python train.py --parallel_block=true --max_steps=4575 --dataset="wikipedia_en"
Each number is 500 + 50 x the weight over its row's rms, rounded and kept within 0 to 999. Layers, rows and columns count from 0. Numbers have three digits each. The size before them is the row's rms in percent of the matrix's.

# layer 9 MLP up, 512x128, rms 0.0802, rows 45-99, columns 0-127
101:450471521542416482498465494426497462587413478416502483464567534426522482531533485507566414437547490491465516431466460477515561404509498514518479502541500489571565519498414596476548510531512463557458448506503530469465466440520499491449502412434597432548433430538533483470515515489542508464550512429477543572420549481503453562367484475555415407492452526438598625478562554447510569569465
102:499480541532554503513440521530467517474510477479464478496564402447564478548528501540457422502433473536468520518444474421408470450528539478516503528519456498454547424594503423427397478363515568549544409515561455459443523485455447441443612466526516468598490537492492501403508504462471401539491452547442507554407600588515485477524462458517548510466459530533602518508513376536558516481549
102:505538547543543543498542477438447381579460443475529511452528378650543434496483409461537445507488420489509526490448406517465514546432503441531550472468434505501536467447505485473465510577485517550501520465536530526468491497411473516528439473487575513474483555454552483367491504570535501448509503556401553526411545464578554503616484426498478509472578578556535428525469452533449460415497
100:397476471514515538529418536458530527424515586498519484462574573522525509546526483482556459452554348420452481481426480502435460561571447480462517480457533479505578522498486398446486616474429554519439490534513520447487469509468457525477542473472535515523468520512417609608572432482437448513470542552462515503599462474435466542510535553610522434452446511393515513567464475431545522456526
103:458539566455523568600498559527444483465446522424601496529462502495493517489574516496559392542530483434512585574430526455594417498537515552523476501394546573482444488533510473433497543573490522474546547456551521484442570527553468524496502534458491525527477501524447462429439530473555437618495470591535475519499467477397412373521530574526469532497491453468486553480558434488509640472467
097:578424498443648474545475446475486454588459510458522524493521434531536540483526475588538480486459505454415498492552500569533423484558479537483464524456501520469584497517519561410446577503368534499569583549523400532469419458543475494497528512499551451499363501467494564440521608439574531497478514489485504423514496541417494469449492528517497638491496474500553403525441486479470498510420
099:510553511559587417444548544522523499480455476533544572469379499548437572484550496497528484560465538494479499430534412417532467475544514502508515475466529477567490480411514492468594570532475515528502446508532578513418515521562567482494517474554415505443473521541586500419446554478494553576450411561419550575482501558508432462517485520472440482545425420563548470647477495427387548531540
094:444514504449518424516394498442430534541515491516452514442414450492525518480585601445525469498451513549457455394598446431500558537516544537457427514494533489561474496424504522506490546530382494436600427506383493517454581459460475490516457473529465400467483418442446556535510460543519513451506391486439470448567480531432473490471426564447498457453418459444455470517491457488443423500564
094:510457487437481419453457491454448456412478499518462455533499481472506477540635515472512498514475540480461556453572555527488480538471573579396507475469551453452470491589552573403400497442486470520479491513572426512536601497544551441495519445609599517515495369433568472403558552594523545421498551499462513510447473569549531449460585539446513514489516408489536489506472448484478504469545
099:408505515497469449570536506533443506449479433472426444448442553493507548520557499470398524469466495469515510344489513522539411436484549522493424496519507431510538515509456489530505568467476564396549473440554409437567459559503488525513498485523567558602444477489472579462558525543431564471501488484420529509491491540395502495486472499401463604451482437581527464395516472389456493426537
070:491515472437470507527509510614444557516443493472563495496549495552493454499536604505508476502546520572527544590574572516434485529515500439463441575645548521571440507453450553383557548491481549502528486576566524550574535513558527524502555478510495609438490501471433615552471578481501507472462443483607538529583514586525528446500477597523492477518430556444476493531573530481546461451569
097:535533409501504480560388520406499517548449500469563503481499561527457496514539537544467474539475548417536496476458566452445519508435530496587497476489534560575482472453467461502488416477441486530472455523517440387452451484474483441479547525557572468501489419452558577487483463634445573512516437446567588431519449549464596518479395407383469495550560533449528544544454442474430485515555
091:492411444471530472592526494500492601439476557556423488455535479520578516484547503553474562535489503495449531455551567482497505548436500581391562606423493446539515458502386530456496524543506431462551476452458576516504525434500643450453448499488609506536442450486415452488512547527511563532424479582527455531531480444571490538569458552493597546434583468535564491526521527516468466567519
103:438492481576433579501456564502506473528581453455478544537548419424467527613612453509470402535534541537514528537545546470442456403522493482449474544555530511574423417477509469477569480508597516533430489532460406457526516480553475435458456444524462501528448525420485531425559455459462481510461482345472419498451515480411476531450561462443553482529464439455574564477486457499518446445487
102:536489504569276503540534477484424472482494529420514520531476514451452458504476473498533455506438436528491494476560526571536592572535508470509498469482506527551448439512531559499447483533559586478408401474432490490494459570461443435567454463518478505492496552396499404498511478514578563600427505476449477415518502514380439469472594498509552526567428485452567559545500543483492515497498
104:430552545541530444499458487524512474525463537499398526426517435505606450455516500589433489477471513483488524470413495442437453573474549519450458506409545588552475514542497499372506573494505555520536552556533462501591542425594477533520496537436536556546468493455461475440609514459520499517430435529494551507538528521621543623518521506510390515563457505430466526534574535408500531529562
101:513564473502533455594433519449455485440466566640521509467580419451439500435520495501498473501502510510460451430445466452434577533555447406430523510518489513523552518496431537429465394388465532573548493516530473502550527537441462464556411565517429481553471505506469526472443566402543431527533568523492528469556434499552473467527468496544471443635520478446572431498505504434444571435492
101:477506485535577509481475526454527536526423530493604432582510388481567481557551512586507499479470426469509484510604486560490451479460389459489540528434491515531516469549542498493432509560457465543535401529606469386495539481536484525506471548461374453495552434493496551468414535522445513468430645471498573518513495459446560423484460461569503408534491474434545481474503479508504516385453
099:408510549464487513369435453478511461503444526451457504496542473485567511540519461494620538531492474520538504426531611426559509462500499572629467550540412562552416429410527498496595480505459550537554517432517397553532539485492528432520484506459542456418504624463393525511518464491485540457472531568537457535396469518486467570466457530530424516596516549516528502535561500515521499538495
107:484498413438487515500523485502420447378510538495505555435483380527420538308436553464537525518521566441452565472447502493456523536491513469516453456478512516588534482428474494474480444464437457485444482411475455502491454521386515485591549495521421491529462509535421416495555505547444524508453543522480447510399433490523486525424520447546549529525494504459421374446490460474441511447480
106:501506465514477513504499545487613493413465525535524504642510514475447464401524413561540528406484458475433529536401497587413458467483565453595486520575535448521499565499474499425497560522503570480528631578532544441504513536409433471543474432544451559488505431460658547497486497465479504499387449556548464521518507479502490511493518480531582511514497516471556551465538495530518528422560
099:397480507557482527410527481496495482446515603447454528480537484451563506538458509465565460545575467463467452510433550462577538467437600520549532554507494463500463456427618471525511443528532514446627460498543481493481506438526581494587505562553531481538465485465476499509558473574541502505429512611455436432373460521530429490451543516450572557506509511431404430531391522479477571551493
100:457488574511452545495542509596432484550438575497495440595450441487512458491512434438522419535514523477515506439536504393505404427490469523469605542515481430534407561452476532561536447463474496509459467507513466533600515513507507535535525498437549563491438481539392476491540522502456412504432519452510531423529469553547472414568560548565502438487513441486547444443468551567390385465588
110:524468585509443430534497495584403494401457535475420498503544479511541513514518504459553474523502533399502428526390531466424496443495482532666494586502523483501466420512491455478570469502521489553556479537579536467469547566479490538476421555472500555473415501453483627462466436449548547546563469574465481513493483394447490545509595521566431440484513522581539542470410472467452524451486
084:519472481419532564407494502452553388529416508458525507481467516456493562515476653503549483513519501490520576460533428434410492428478561541492424591555533544439487492509411450408500490485431383456493564458512521497477534503519444581461414465592493479465515513492540456458517491426549503571437492458566544462521472562501506478497551459409497554453454441444533497556542406509400498508568
116:579599498562522470467548459470572497502470551457458522385561461465513448427487537516498424481536476396509526502485532426510498523478457536464474493542419460522524379461462602539508460503629510499514526413480449453440500520461573608524460536586485472547553559491527540438521484536525462500534548608517595450391465565461440521549504437510514461387507509430530502399491468508460512486542
095:531410551425528521480395479481519458442546509450530527506474509468500472449471515400555515502449470462528452506443596460471505399431569526588521436506520499426484546518506551437502593528430463505434422510511556474471535558515521491541426508459628534535391441470558505548550474533477547490526550538524406449449500443529488477396567430463587486551531525459548475401452403548441523441484
105:463504498533498407438434441575484583566608475443490489557485514375477471609515434508516570509537485474454531580488489568482530500468534493489533503522456540611486482514534503488440463448481525495535435521452488554489428504460577453496470389535467535432495522586517480442503585576571519560352508547507453552561395576471472492565467444428460595455467525479518516508430499540465515529450
088:599499604538440558551637483579371500416566540427449523449478460511534540589516507469516504558562472502487497496544486399537489516534563496515454474447590451517454428366504479457621472573556539476492517485531467435483480508467506542509545565531514551440466504455554544418453481523527564464432508542433533518455520440569487565481523504448558519471445516497510395451491548556450540486500
094:604480537506440570487499391455402528501485613452559488572513448478487455521474412453451599579546509541498450457449486502572498496522403490492482497594473452601487558547466464486464487550459555510477376472480442444435445511535460403471513497500462538548445481514492474465658549505617468480535495463501512459543474482416502466488496518432537606521466528502549466452465544442509533454519
096:576496536587443556520452529464461548585477464489498440503548573514524431477604555436480517481526435457537525481503506475569505474452604471450482469538453491417400459485410526410519446551488485598531549393561583539548535524511503643507424437544463494471463535546568523488554397468486536480395537441490446497474507594534458498537499495535530485492470409479425483481498459584467476475551
094:556460510523458437478446442497558470500463465484526406448552499478474511579405490520537525456564487448441408501531525500493554450481520542596486438399425639425523437486405501460458392494590529549581529581517558442543493514504502543450467438552542577441538508540525526403593527553494515523509552569526482458480565558431519432482480481546462567512451451481529568460575475510557433518506
098:481555600547450552483464496442495400604443476499501400468540515404484546507516506457437404496489381437548515450566494437542487463512499467525506461485536521479519577466461525507544476466511495507341456511467490523450569538472421551556395518477541579493445467480468471428476554515601517459526556447472497494460558514466413449542464555422569574516478513377480479523443461473481438558468
093:532564480465344495450563414522504548494497479491524527475581485512592435458502575511466512485512526562443540502487516506538430524505506463510611603471452523502488485429434479501448553482482508490499456480531523452478564457542540545525560559512460529547418536512526359645568534562497537591569503501501491447427631581472456456535411439419553545479517517452483536535527488423523479477520
095:492576479496544418574349419551447434503467537535506501564550481433586572559456496574527556502629548524441398539448465500486546429577511553490441455457467494479482544449496526469576528490494507509506508514519487433517360539463451558595521438472580514518417551498557565557475502476397436412484416533523494468463493544450521518472475466580540528467511447483560486468502542464527485466498
108:587548538515459488456536450441575563525549481461589465500488559521603488643570506564519540414537600488529498492550466548534533517567475411498534503582489469493441489542447426556442578518460512576551485474531418479429472477509509486485546452525474489518429517392592490520474593615506518510473516505497479543523554501521589544481515469501545497486426495544597524437507433515375428535493
084:516511562456561488505398440539479457460447505434454422459470511570513558602484564487425580578525533392548492434535448486523532464559452394540521539488553530433509429543452458492509446402499516457506431519519503429483516486601503554477561451457486507578411483525501447558576524456484453463526491556592496453544544536479526466391437486508551597501487412431506456500581419523492480474558
089:453516508550453537475550524404492535522492455505487547531493400529472470518547467548502546530467432576469453580467515416471535513422583617523457545380463472501430492553414473490422417513553410480501468517513556442538513460518581496581463448489487513546497515505465523468659479507517489547452544492488485492477505488584436520545350450558432505459442429465532532447436450492522529531398
101:434477496473517586552417493379508532521560488509564504449529468532489485478539481424487497534448429440548593417456519487482499524481476522465399414498519581555550484607522494403502523524503531547449475423476501456558411596477549541488522455487456424592437535399388521521372485475583489502456488499522555524478486456458493542487522470522500463472493504471571463477589431382512545472435
102:559480518509468472479465416479461493474535534555495484489400452446542586557492402502545486566530537505528425496492552498588521455538434494417432500510565479535499492513476429420463501508422484441566510332515462504497610649517614480485439498408530532407426575473472465518525518529459465456485483544466501453496519514577469483460545501450485558609545579573524461502489445458497462524494
096:555513505499500600467495502525540486458472446556413557552516506514514441411492573552495456432414464451540540496541547516384456489485444380497502466512489447557507551487488430473536499491557565449568439560506566447547464555541482536444553459427495567503565509599534554493575566532601548463483432488483398491441422519448408445538556435500502546544555412522520509578530600444508493497491
084:466491418492491544526379480449472424443445493425562486464496441472462509535482471570489463524572550545469494423428489552467499314523512475411511468587470519532474457542449524454454532462387455486432577472515508479485435503521506478488441497423463577574535508467516492499481427437604538497474537457575565401538462521519481602513578471520447499493566515542574567570492416494501497467487
086:519456505488380496430494493549530474501411410472415460462507516483558484547573453471496596551430472506471574462514521557537541392529528503431551510592425510569607451456488526471509513483527475484447531486504549459608504462527471515457510483511517548600451471428512584416558464510493503471482427456478474494543575570545488553373615504576560547577527428530525496545527473480463448513578
101:502460488518498528557516417472520458504505473472439514534586441471469487464515563487528477447504493456521544456361510621533462600468390402503559518499455575464513414544405479504465464525566438516558460508462447488518462483498529477488494508529482522527411488438451500415576544458524506481434469462420516502459513490581469543501428461431537466473549488528501361477459523473541477701494
112:459470456553458565532454430428540491476537500489517483491476475481537572589542535559474433428452488522550582470516497537546547569430454450544442403560522513509525499519459464527494462551563456495507474470503554448511545523482432486581397515436423538462466501460424458584521561431450469515524544566576435369562457509589437582527548410570510350478503511487488455480537470505429443551484
105:418402507479516518531386477488471388466455507477513428521491513486597500517455504458518510434476388543403485561509568488450550479469407465441595439546456477447495496552421490510510482447542480427486477547486501476489491498492453467497470517440532481526411508493525431407572473462536590537382495486561478489437470457530453553525433492492429620425546523418547576463487482385439465523495
099:483437464586448423530489442454501488490476518485534552535467458457447593461464534619515615534581550512512515477468423501419571461473539436513533465586498484462468488484515458564500482432496505549559626543540475463497556578562518521546469515532384538562538397459479467514555571515498492526494503481498558576473530583577540485488501579466542495544646505444549543512550402540518501578473
096:512602462419488472515499572506622563505394454567436410470447486602453539482530603465554423630527480525471561501468469467463518511587491551551465502497444567512527516468500476553496550489443521535547476459578510349531497433489499505422428491528529479470461528506468482503483461526533451535520572541480504453575506541570515487479516550596531527485418489504477526417533498622534563500580
094:516448589608518404584477514531455520578512484544459484482464462416393543457504445494515561469490430519452553561485586510441555449463484467473479462520463522507502534439514515430482609434426495603510505482442560452564430509494521512468399440520550540484493498473487451494476536511473586523519409467453444471446506490550413478471513369567580538501473512472458460419443477433553381535525
120:473547532446406481576455488480525503521473502447471404502398485425485476470516452497567531499447424435441557469467499471558574442535493519410538515466508534482492595550507464425474449528427535425485489405489402469479470428482466460493519520542502525472523562540533511467540527495542492463402494468423542555438404507480426544589472503396447582439417432500600498521536444562538439610539
093:565486457536489599381463422416461483461558450498537401511524471450517475591509476556611556441513536578517475424522491538545536545450430471482543467575384474540555474533508443415529571473559553526502466486474536437459554481572554486447486513513542498422427472537532484554471519467373502531444503563585527428481513500517432491399506517396517517491444465513516502450447433522480472561557
102:426379504461589447436442481438423465470566462441522430509458505524503478515579405446563441521497474466478492461527427519495440509497554534524445467400427587509514512463471514471513630561455488521599466457516483528516462564544468542487574460466459517531438501571416488514502591503508509463535599539457480534417506429477492513427457578459526435544454417483434525414514438441529497415537
101:449416537546469455374487528484538432490477511500451483511498416504577508511486468549521388477576490557460482503478365536436496358565420517503439520491479449513530462493473442406431465443384451576497498498525532536442465560536480462567382441528480521533506438480454518471537446419588503527517537511437522489430502571528500417492501502491579452592536430518460492429498460469497455538505
091:446522529565575542574519441439496619494480449596528506494523467578427473538587470487482497622465505522450499478475472440443588541467479480478477581533507481384532465429513539532550522561470520549557489496462577512500506569467485539540545496445492478606509531448565426546524493481488575594570517552502551442483534503481440490604477477491487556513447587466376480572480501625563538482520
099:479399586455501535557494574488564574523437581548491486435507432424405498481535473522523420402437548497470510406560483502484531558461552581428477460553426553498598563482533593449465472521522529454574539467496556465514490464534509569502557558468519558562491510456583582495526503509507530436527581537541529473492475485466455526437491397423586455501488535429603546432512591505491489502535
# layer 9 MLP down (transposed), 512x128, rms 0.0799, rows 45-98, columns 0-127
095:621402541441565498500421494500481527480583544515470523583462552420488471424485529566457547545428554452586556528416526473468543470484430489484468464492519489465500472465595475494507518499481536477457519536503512560457626555447604637483483466514598478420489465529538511464502475498464431487486484491524558515594492573539559533527601452577568491425565454510556518520451437475546421548540
106:489485525530587485547458408553491573465498571504461497492485495500530421464375503394517517460475488537474528522424501486485418505543513503450546529486494531510412564580518471473494588526434511557526507463561612473509476538498535448509461488513559514489552548473454489502460495502390471512504473540405488553512432396433532612388433555500505521544525552582395484632595435535535536482546
096:443497454519469473383546448528460507490492535504458500481411504463503469540486516443528520489466535499505485488476424440503483488451488443520485456560566543485473456538555569480588496448646396554533392525486490440392475484459567434423573552525473481464460450532416441578522416592469446499492498475527476560517440496448463514421441520518486401449409488436612527552598437544480467515490
101:445483440478474482468524534516495456493545550434574533519527586464441488474444516486496585505528463527446418487536433515493577547527485519539529476473495477477647590407449580521468545544469599509385476448515575477518583507535565455433511474514499469497526585397497510592430507436486595457465544601430384489536519489536517496524466501403518534487560468464438502495439433425460534481560
081:502584487509528441425530512489526465512543431511530461487453434567444498423568479459417478539539559442479478509518496547439484453558525376471510521515506479437473464480535559449458471481450550473380444487498405551486493547511462393396476388530430562525539440458563587568545493455489492420576546454432535453588500567477506470504528471518449467595579546422544456537551563493431477461488
092:469499494575427626482458492489549539482494500594449443550420530486565475531546448444488523522507474525556440455479490572509620487512525509463574527469618496557472502587536502581551456522557552523548578475499468426610421584458446568552556515476536511464531522509505552413583465429490523517414464530546554531448449539542378496509558552526456431553548445547557516503495549476488529434472
096:491579498458557576429545463497523476451465542428345514419426518501583503487499543466479538544534505500480489446521560521493477490499527410456490565537488540535512424553443475555334396469512474485432449475503464509532512469620517517421586508554504480419444476497481537571477512437462525523460472559515461428462537420412580540421463463503451498506533488553503604519523492433474443458432
099:491514551504472527539557566457485408556520487449415513440493493463445542504490563494516496463561552548563463536397560471601521531479489407517594496571428395456562495476429556475546483569543486429444543550519444481558516445412467609477481456436534461419447438506458545467513441520517442495439461468541503590383620508534516537539454466515560477470485545457492565469562534502419444506485
090:514528473495536516516447503610541472512516438564463452511547399454508544572500412522512519523537523525433443473579449480535538491443489585458460585424468495509483476520543509476492444527493511605442418503454443570396480489460521452559483504446481454528473562512515474615452509520392472584571546484480555450555584509417467437478544613411568473456562423499519589411508485509551522534545
089:565458522529468471479489564425535491518488523566446499478435523536441413511514497534562513490541457427419452534510398489474520601480533539601506454486496571529460471501444547529534455505428515573559514497547507468536475501486515552463496458494490435576532446569539536467483424404522532607475487589468391535548599532494496539450581515497416409513400592448469469540446530621440533580474
041:490532528446368490491517420458477515578631554515537472479461537515575588515545443511487537517451441490435564373391512540534432551559548498520488553459490526516475481490516444597474431499598552531415493501397459553447482497403498495415442510515488511635511470579503491432479431478555529478503534489493572481504537493490491507484568491481513523529557428548456499532422581517429543538544
083:575479529466469486549557483497470435471465497542492434544486473414395563428551404483460546442464477564519472467450452590451486547550516460513618496528549572558534484555503524496483591464528437539487466548560494527483576459483469588488579461519480547503515456592528539501617373473556544491536483588512489488417574495489407505525562543579471450508485530485534518532464550611522515583425
104:532564470487478441459575517497584415528428482488400546441497453544475483458518562549603399434401463519495483503521557486567483514497556506468522473575586516490471428493517463569510470532478472572453467500560554472386558479489394513609492547478521495532599498545555594465445564451437510565494500515463530553572591479483570527476474489484424543548460507487544490521540566389435455551537
098:562439451563481574405488452512479474503541496469452431454533462563573563477485501398446526514536562501437487492537386453461404444483475414509519518527565452562531449465435507490448499460499488414512542535386526532504529519485500469474434566465510507528487559489499487525434532469583473480557501331421452489608569540458499546455490571496525381386470453496501401487485467508486471510520
110:471418532471437447582594486542451445446497537425511488524461443399461548464447528535450481498537598484515443519449396495562512565461451520541489510494570523430558471558403512467440394494452530465490576488503519510410498544522433501477530546441424489497539483520443433563468572564600526529520474497407425570564510492542499505536453553486503525614491451475514532522542395568407514458547
099:517483508499522542498455564419431491554526453523471488466459509542567436477602428499452466503542437564495573513512468539547552534487414513455515475559450454542383540522549466494462449453493486514612524478549478532489473425380585503507422454477444572534602500448385381475484516482575485463557607466521448489453536492508445552530548434553546506557440488495453466496422414516454526572548
117:470528536450531376488485555486569471583518572489523530526467552493463458454433413508478446532486502507461475515466559535410471422539473509512495462534448530491497447443447498538422433449543576484474416511429475531534467564603617536528533479554541472614472450483496627507554543540518492441537479515504502473562543533387496533547491383491578603482477519543418566469496478449487532404553
091:486533531530515518485504601472488537574533520521547504646441530507567582487476467540464524589496509471601411504560548519587511494441507486535538501474483519501477545488593478554441512479572521545463513461527504548525520470520453528539410544590450417539614554535468535535495452474554459479539422489578522575601554469620563535431608519509505551411470410481479572500499528493574497550473
113:433480574556412574492524534571582412483440494434405508417530479580431484431623542483410477507501559510451450518507473529439488496538557435490526552468453509511423548494434479523462470442469506553435522450514493587511459515440541585423504422484563482559495528489554500637473450510463542532480500526557551472492514423506516517554470440481558437490416410524499424466426576512428482473465
109:449466493491439389586559457550451483500625515508476570526562548503530506433421494482563522471341540530564461430530484500439460472544455557499546420461581467523523473523501442487494476526491516532481478449447456453589588529456491512485530504512531437468541498476451354490515410570497534433516431520493416522540481456537460611530526526575492563553529484494521421457434416485540473428527
091:531483441407522567544537496455426516551513468608516412506461525485459502428570520561513499567488527456530585496518518517545547469495438576509558456509505508451466418416561447522535453499442487393509504631563464534433497511542485517425476487558471498485540607553519458470491483469557504447564563518448452580409425508429534480394549623454460506451586440508507554508558503447467478546547
119:520485600480419558577566495444442543512525491528427509527543572528525474526498491565532508532489498632485561501431498517432482569627481539514461510446492480507390420423463510500466566617439532467483547479518458449498483452560588508569455576452531555581505449461496483508468482432454435526536474468583470427487497431555538509528468537563575505644516520435532588545471535489521497456544
109:371485573431454418435546441483543455499513472573562503466440629503512527435556490442507480513440513504407449402387559491538533469505492446452488499439493560486664414464475485462446492486449517476488472510518533500537476454489437433513463476530513582533478515486500427543500485496510543444522381475459488523431438541424570502407505414433471467528532505503490533478499548534541481402431
096:508511376495549531509459536411525597586565479538503517499491480541452433534473588455480538569432479462543588531510441544514472479512454481517528441510445506423413480537534441554490475542504434562550551511495589487454445521462413481469582474469503512418597556507479417547402582530448437534475591484472504415480526525472514489413467530571505466429594472540407409460472511544492444446505
083:492391515428394409468446529490489531508465518434578495463468451442427439415399537459396525407484422490481461497515347529483581556613477510547461426513545503445573510492466481428479548492505518524492510460470497527522484538450517513560468486497466503480487366561507550467488518478457522501446543456445506579400480485453507512500583400543532515525447533388485452546523461469529537507470
126:563511548509426524548480558562532544569518483457629486555510549479558520464484539560504589517491490505420532408479573485636523395463544487485511489494468503482525527548505439445568462454517484474515468511539469468476462450498502560537537497519429559519568372520491424507514437553431430536420485445472536635469424471563504553515503512430578591395532392488521474498526556509452539532534
095:502522477551473430567485516597557511573417454501531516582442443520517490466534417608468544456461474548529554486557478572566566572508567504405491503456573486565548466519495459580478582433478519535469508483524541453483530421448431577557551442564490464483448477558484517432459533468480523470444533495526527559468482573489555546525443513517542479462456493512468538544538588385522524689466
124:476429565422473503570582471423435407507531499543479519492523524502487545407546453434530490533507475634484506504426441385454504469443587489539452496490514529479520508538573591491418473526492510483541520530508433431532525478490600452444473576608621548563457568461490579476469604498493474481507490479390426467448465510498548461594534507539442542528528479501476506570472487501419521452544
113:538458536490527584527545455541516431402513483480437648444527415491458489568451524463573491489392597440622552531451524436507553541512435538468514517413525503479454503481526400494524518494534540487462504474410414601464576521480511471548439608512467513492518458483442414483489462518568510500451543489484572529534426595587492495410502512501547597511459539545512519458439527505506536495534
096:616508577463407507488460510566515548503488519402546451485557566419426522550503531496439605489455481505582469496483514545436517527461457465552441524551484561469608468477492522522503485528536501551508578412467532487516462484535465457520584457491576490590441469525545520507553436474523580539425523549605516515444514442516446558473550455475577522567559565602369453433541457570540487506527
099:511541541522485476546494521485465531571571545577420468562459548527507486502530604478530480540459538595543577522549628506605561471575423527406517628441557519489486521499529455539446492587446465486445417490604454572482553513530543457481474509526508535484446468478536498545526522535478498519458511520535441446581522415479539535513446582579409482471518550419452518498567530496420570591467
096:511433492507542520473584512558529527494559576450451508608464488552508525479488453552470456482404471607548495533536437629429569433470419440431521487497526509514486530531527470514610483567438506457592438439539533561502596528394459432549517537447461525481464445460439550496437390459481510426505446513415423526444426496521436508510557485513520513518520537459519466551488588452470501574455
107:560486501582500475583440500542519518578379555474478449545520500504482512463425437498468510531508467515492569465486525508493460502431560471582512520564351489426506434485588534480501556572542492396496488474411467415529463489497506502492592449549604511525569546401411509432485472521571497558488506533549454531517424537481501459484486542530484493522579420522542412431499384429506431431483
098:435367514533424521502514499568420468433508550576578594580457502435425498527504506416532493514546513525504489458447463454466493450523576490505489592520472505571501439487498514412429518493606520470456543490455436514510569449495483490516546423493467491491382453548592541416570453543491536545563511534520542436585457501511427521448491546575381488469558440512568500525537437467458529566441
104:459569534558476510538464568506476488500421593482511396484483484474519536482486514557466457597474545515573450463523572602526484471602512518429543560508443584475519429456499541510485530441511428494506443490500399596517544422519531465507510567478558511438390446555528552530406542433562580431472471532548496492527530465538495431568511459474532413549483544634505466455466479605501432463518
101:620472430412540443524517506439498489468565574452402517432473496471426541521520491448505439509519481519495498555542438467433432524515511541540471446469503447441528461454525480383477548532505519442516523510476453496607608526461422426450461489432503447485557518430480546554571524449490518502421455576556425441453485491545491435469525451482480420568504591566485452517508571377560551406486
073:439412464496445491513476466545527487500465441504511600553498508446527591456570485540499553483539408566533570536532499616525496491517508545454508530560480454574530521566563564535513486550506551552470541533470515434564515502474518430520555493444516614465485530444475562503389501515500590507517461506470514610525452519513431647564510402557456478479595516463500484573504599546532551549391
103:580558502522517443552499429553495593462559484568461465551585486492491487536429566528455435478564501527442511499495377523537483556527599455519508433514503524567491533490502469530469531502477471481574488475512469522560571481445432511490536516493503487492507545442336460602377504419596529466419521427513448553485493497482481547450492498525537589553535452525445464491541519581653468451441
084:511435489454481549495490489515511459511481632509468515496585496454507505496480420545481535440584440529443538517559526441464533478475487387598482595547503415491391477477441592483502462489347450486484545493556539582500452422490485471450483536501567437488457486439529458443577428453526596503507484503503554458410476459527509508558468473549408509466578584505420523469471589564557497448500
099:429438418438419553512433428518566468455526534501481484465555472497485573493525476576415479455467531547406572436591422577451455523442497477462534528583522472450510527461389532523456465452454449494512496557576452421511447540522489490497527448552579406523499472549542480551570439482585440500503538524401416543499439542390499531496501469599451444470391467463495486562517516548491481532506
100:413467526415475484542467525494433455500610498466470477443536551498458554532453521415547478508469453533505571438433477550525569539518566454545482531505486563579482497412486604510525537492509485515471573513491477428440505541519598468571451575531489451524541542425438511583447555512599528532536516502535472473489560530458564456435446525486438426573433466512454417392404431601472571536549
080:540487579480435448366439505497437525534445508508404446398477550484495525471404510504496497408454533559524405482591455500544502610528512520470547478445497533556479472508518504375642509486496479454511470550473413472539490520542473540472567473559570506484490501568486555537485510393459441492527561495462463548528449510524547545506502598429546494573517497522490399510530580567551580509440
107:473527537475493504420503461406576522522528482492483548455502496492481435522578477484514520553443448417522446507416543531512619526504617464604659452505512585516455462554536452426417497474532504432396545519558408461517440484492579463444476530492474445478546475416533486478427527472558449534568595473498525539424604526499432524468471503576436557442474487482514495479476545516493446513441
113:477552474490399494529542475550492569485581559580629457520482521394483516480554460433540475506500539442460525604524478500542480508513480479514455477525533503473618434450525535433468444509544582477515543546478510481524455461416501458509539514489423547497408492553507399489478489445612575489493560406565525442545509520537426498584516507453583479497626585588477538526589501537476556455516
090:528569407448420451459480536554522458488524491509450550426467486450447496478466460463521483514496426462507513608509502406525504459573570497537482657459562539523576514461520534474561499573467370457498500543581453465462522533484579514417540504473595571442541523624537601511567473420549517562491475542431511467424450503427437475493529583499489487557576517503498490502448501497548495467441
092:537554469448458565446546422448501583489540455534510505471571497376435394534567405552397481484535497493465455469530459447485478460515477483488490544409454439443467508428401404529446486456483508495502424507474409469552446451579508498539509422551493506507491485500489436546406490443530411464460565428484498457480477564481508477494538476541490449368547503425519527536513590425429498554571
099:492484380561560532475532542501553440472481469493494462434497560399491412459580531512520456644505573528477504439468525555388516460483469461598535539464519521549522609506502502444540569542481503526466514488505535526443467430439512464460576526515518508451425529572557472392506429591540612503505547457531491499487493530490495558466443492562420438465532519480495405443421572510543489578566
090:479463464595482479454540533471446488528601472493450428534535548429499451453492517430445517432370431547487448451494546453577553468548525421474519510504545495524583445521455506588595452428593514534497438547462443546429466529443484456522536492440523610463520536553552484584510460396508505504468556478399538560525472521428509516606513469452491502506589542603493489582511451491504469525558
099:579521582461535563469590425538518474526564509491519527397470544533459497470442476589538520446463583571485496452546538449572521456592428548495532535394471546475513511532480540459400496543442480498521524515538496576440562508524490524536459585609511506457502534554526538467448523578521492435505523496656509534560528494575556538517531553550458474490520615551550552525488461634514521533561
101:472574515531584597467467476565509543514511486521515554487535468571496487530515560516504518474539552473534618450448525392576478406557428487489403473494492429543516538497505469500470441525543524523553573478509506504461507459477531502446501512403467516476498473496536427503432502495541593436617494477521486530503453512435444449531534503475548402416528379491521539503621640364554540531475
105:485535578459496488451558566449531515508505449498547407463469562520518546439470527425486574464598532601462474475520521641461543402471509513537481493518562536574417478439548495465444490447535476463536494405457503464445555499568492498414450522470533539528499523456547481460511462467511508424507393464534430549456544596504482533431373522565568509451437412507531403462533468526448541557569
087:469524539491574521383484450565536449585532514561508519476468535529436460514592524489488522520538515499465491503506470529544541479422488519475489518460437509465484616506488490593486513438521554515401364549538499503436459517449457489449564492492423490524496452560461534574535515479597482461587472569482589435643561494416516494608496546562467475530533385503524523512415497531435601535510
101:566453554405479514491414418463510585410494551499493473402581517481547492464553457498407516479425473491519489478503439499476468585537515478472602421466503476448513578554424421474481555417533526518536528523545438492586472511545499457555447608541475541482492410453524535429451499438443462510412527494497556454532505553436589539387493498523522588486520387507493536486480453443469581460483
085:504427427481438508464521515540370466444495524378475436495482543527556578453489514505373477537467528481504493437454531535523512507527495470518422548504508447475514450564576450443454543491602473568490508446505561523528532428537596481507555401541600471511434588512498465436554572454486437425547475494498454466519566520540488452488558538538514578532489517500542455460533555496552405637423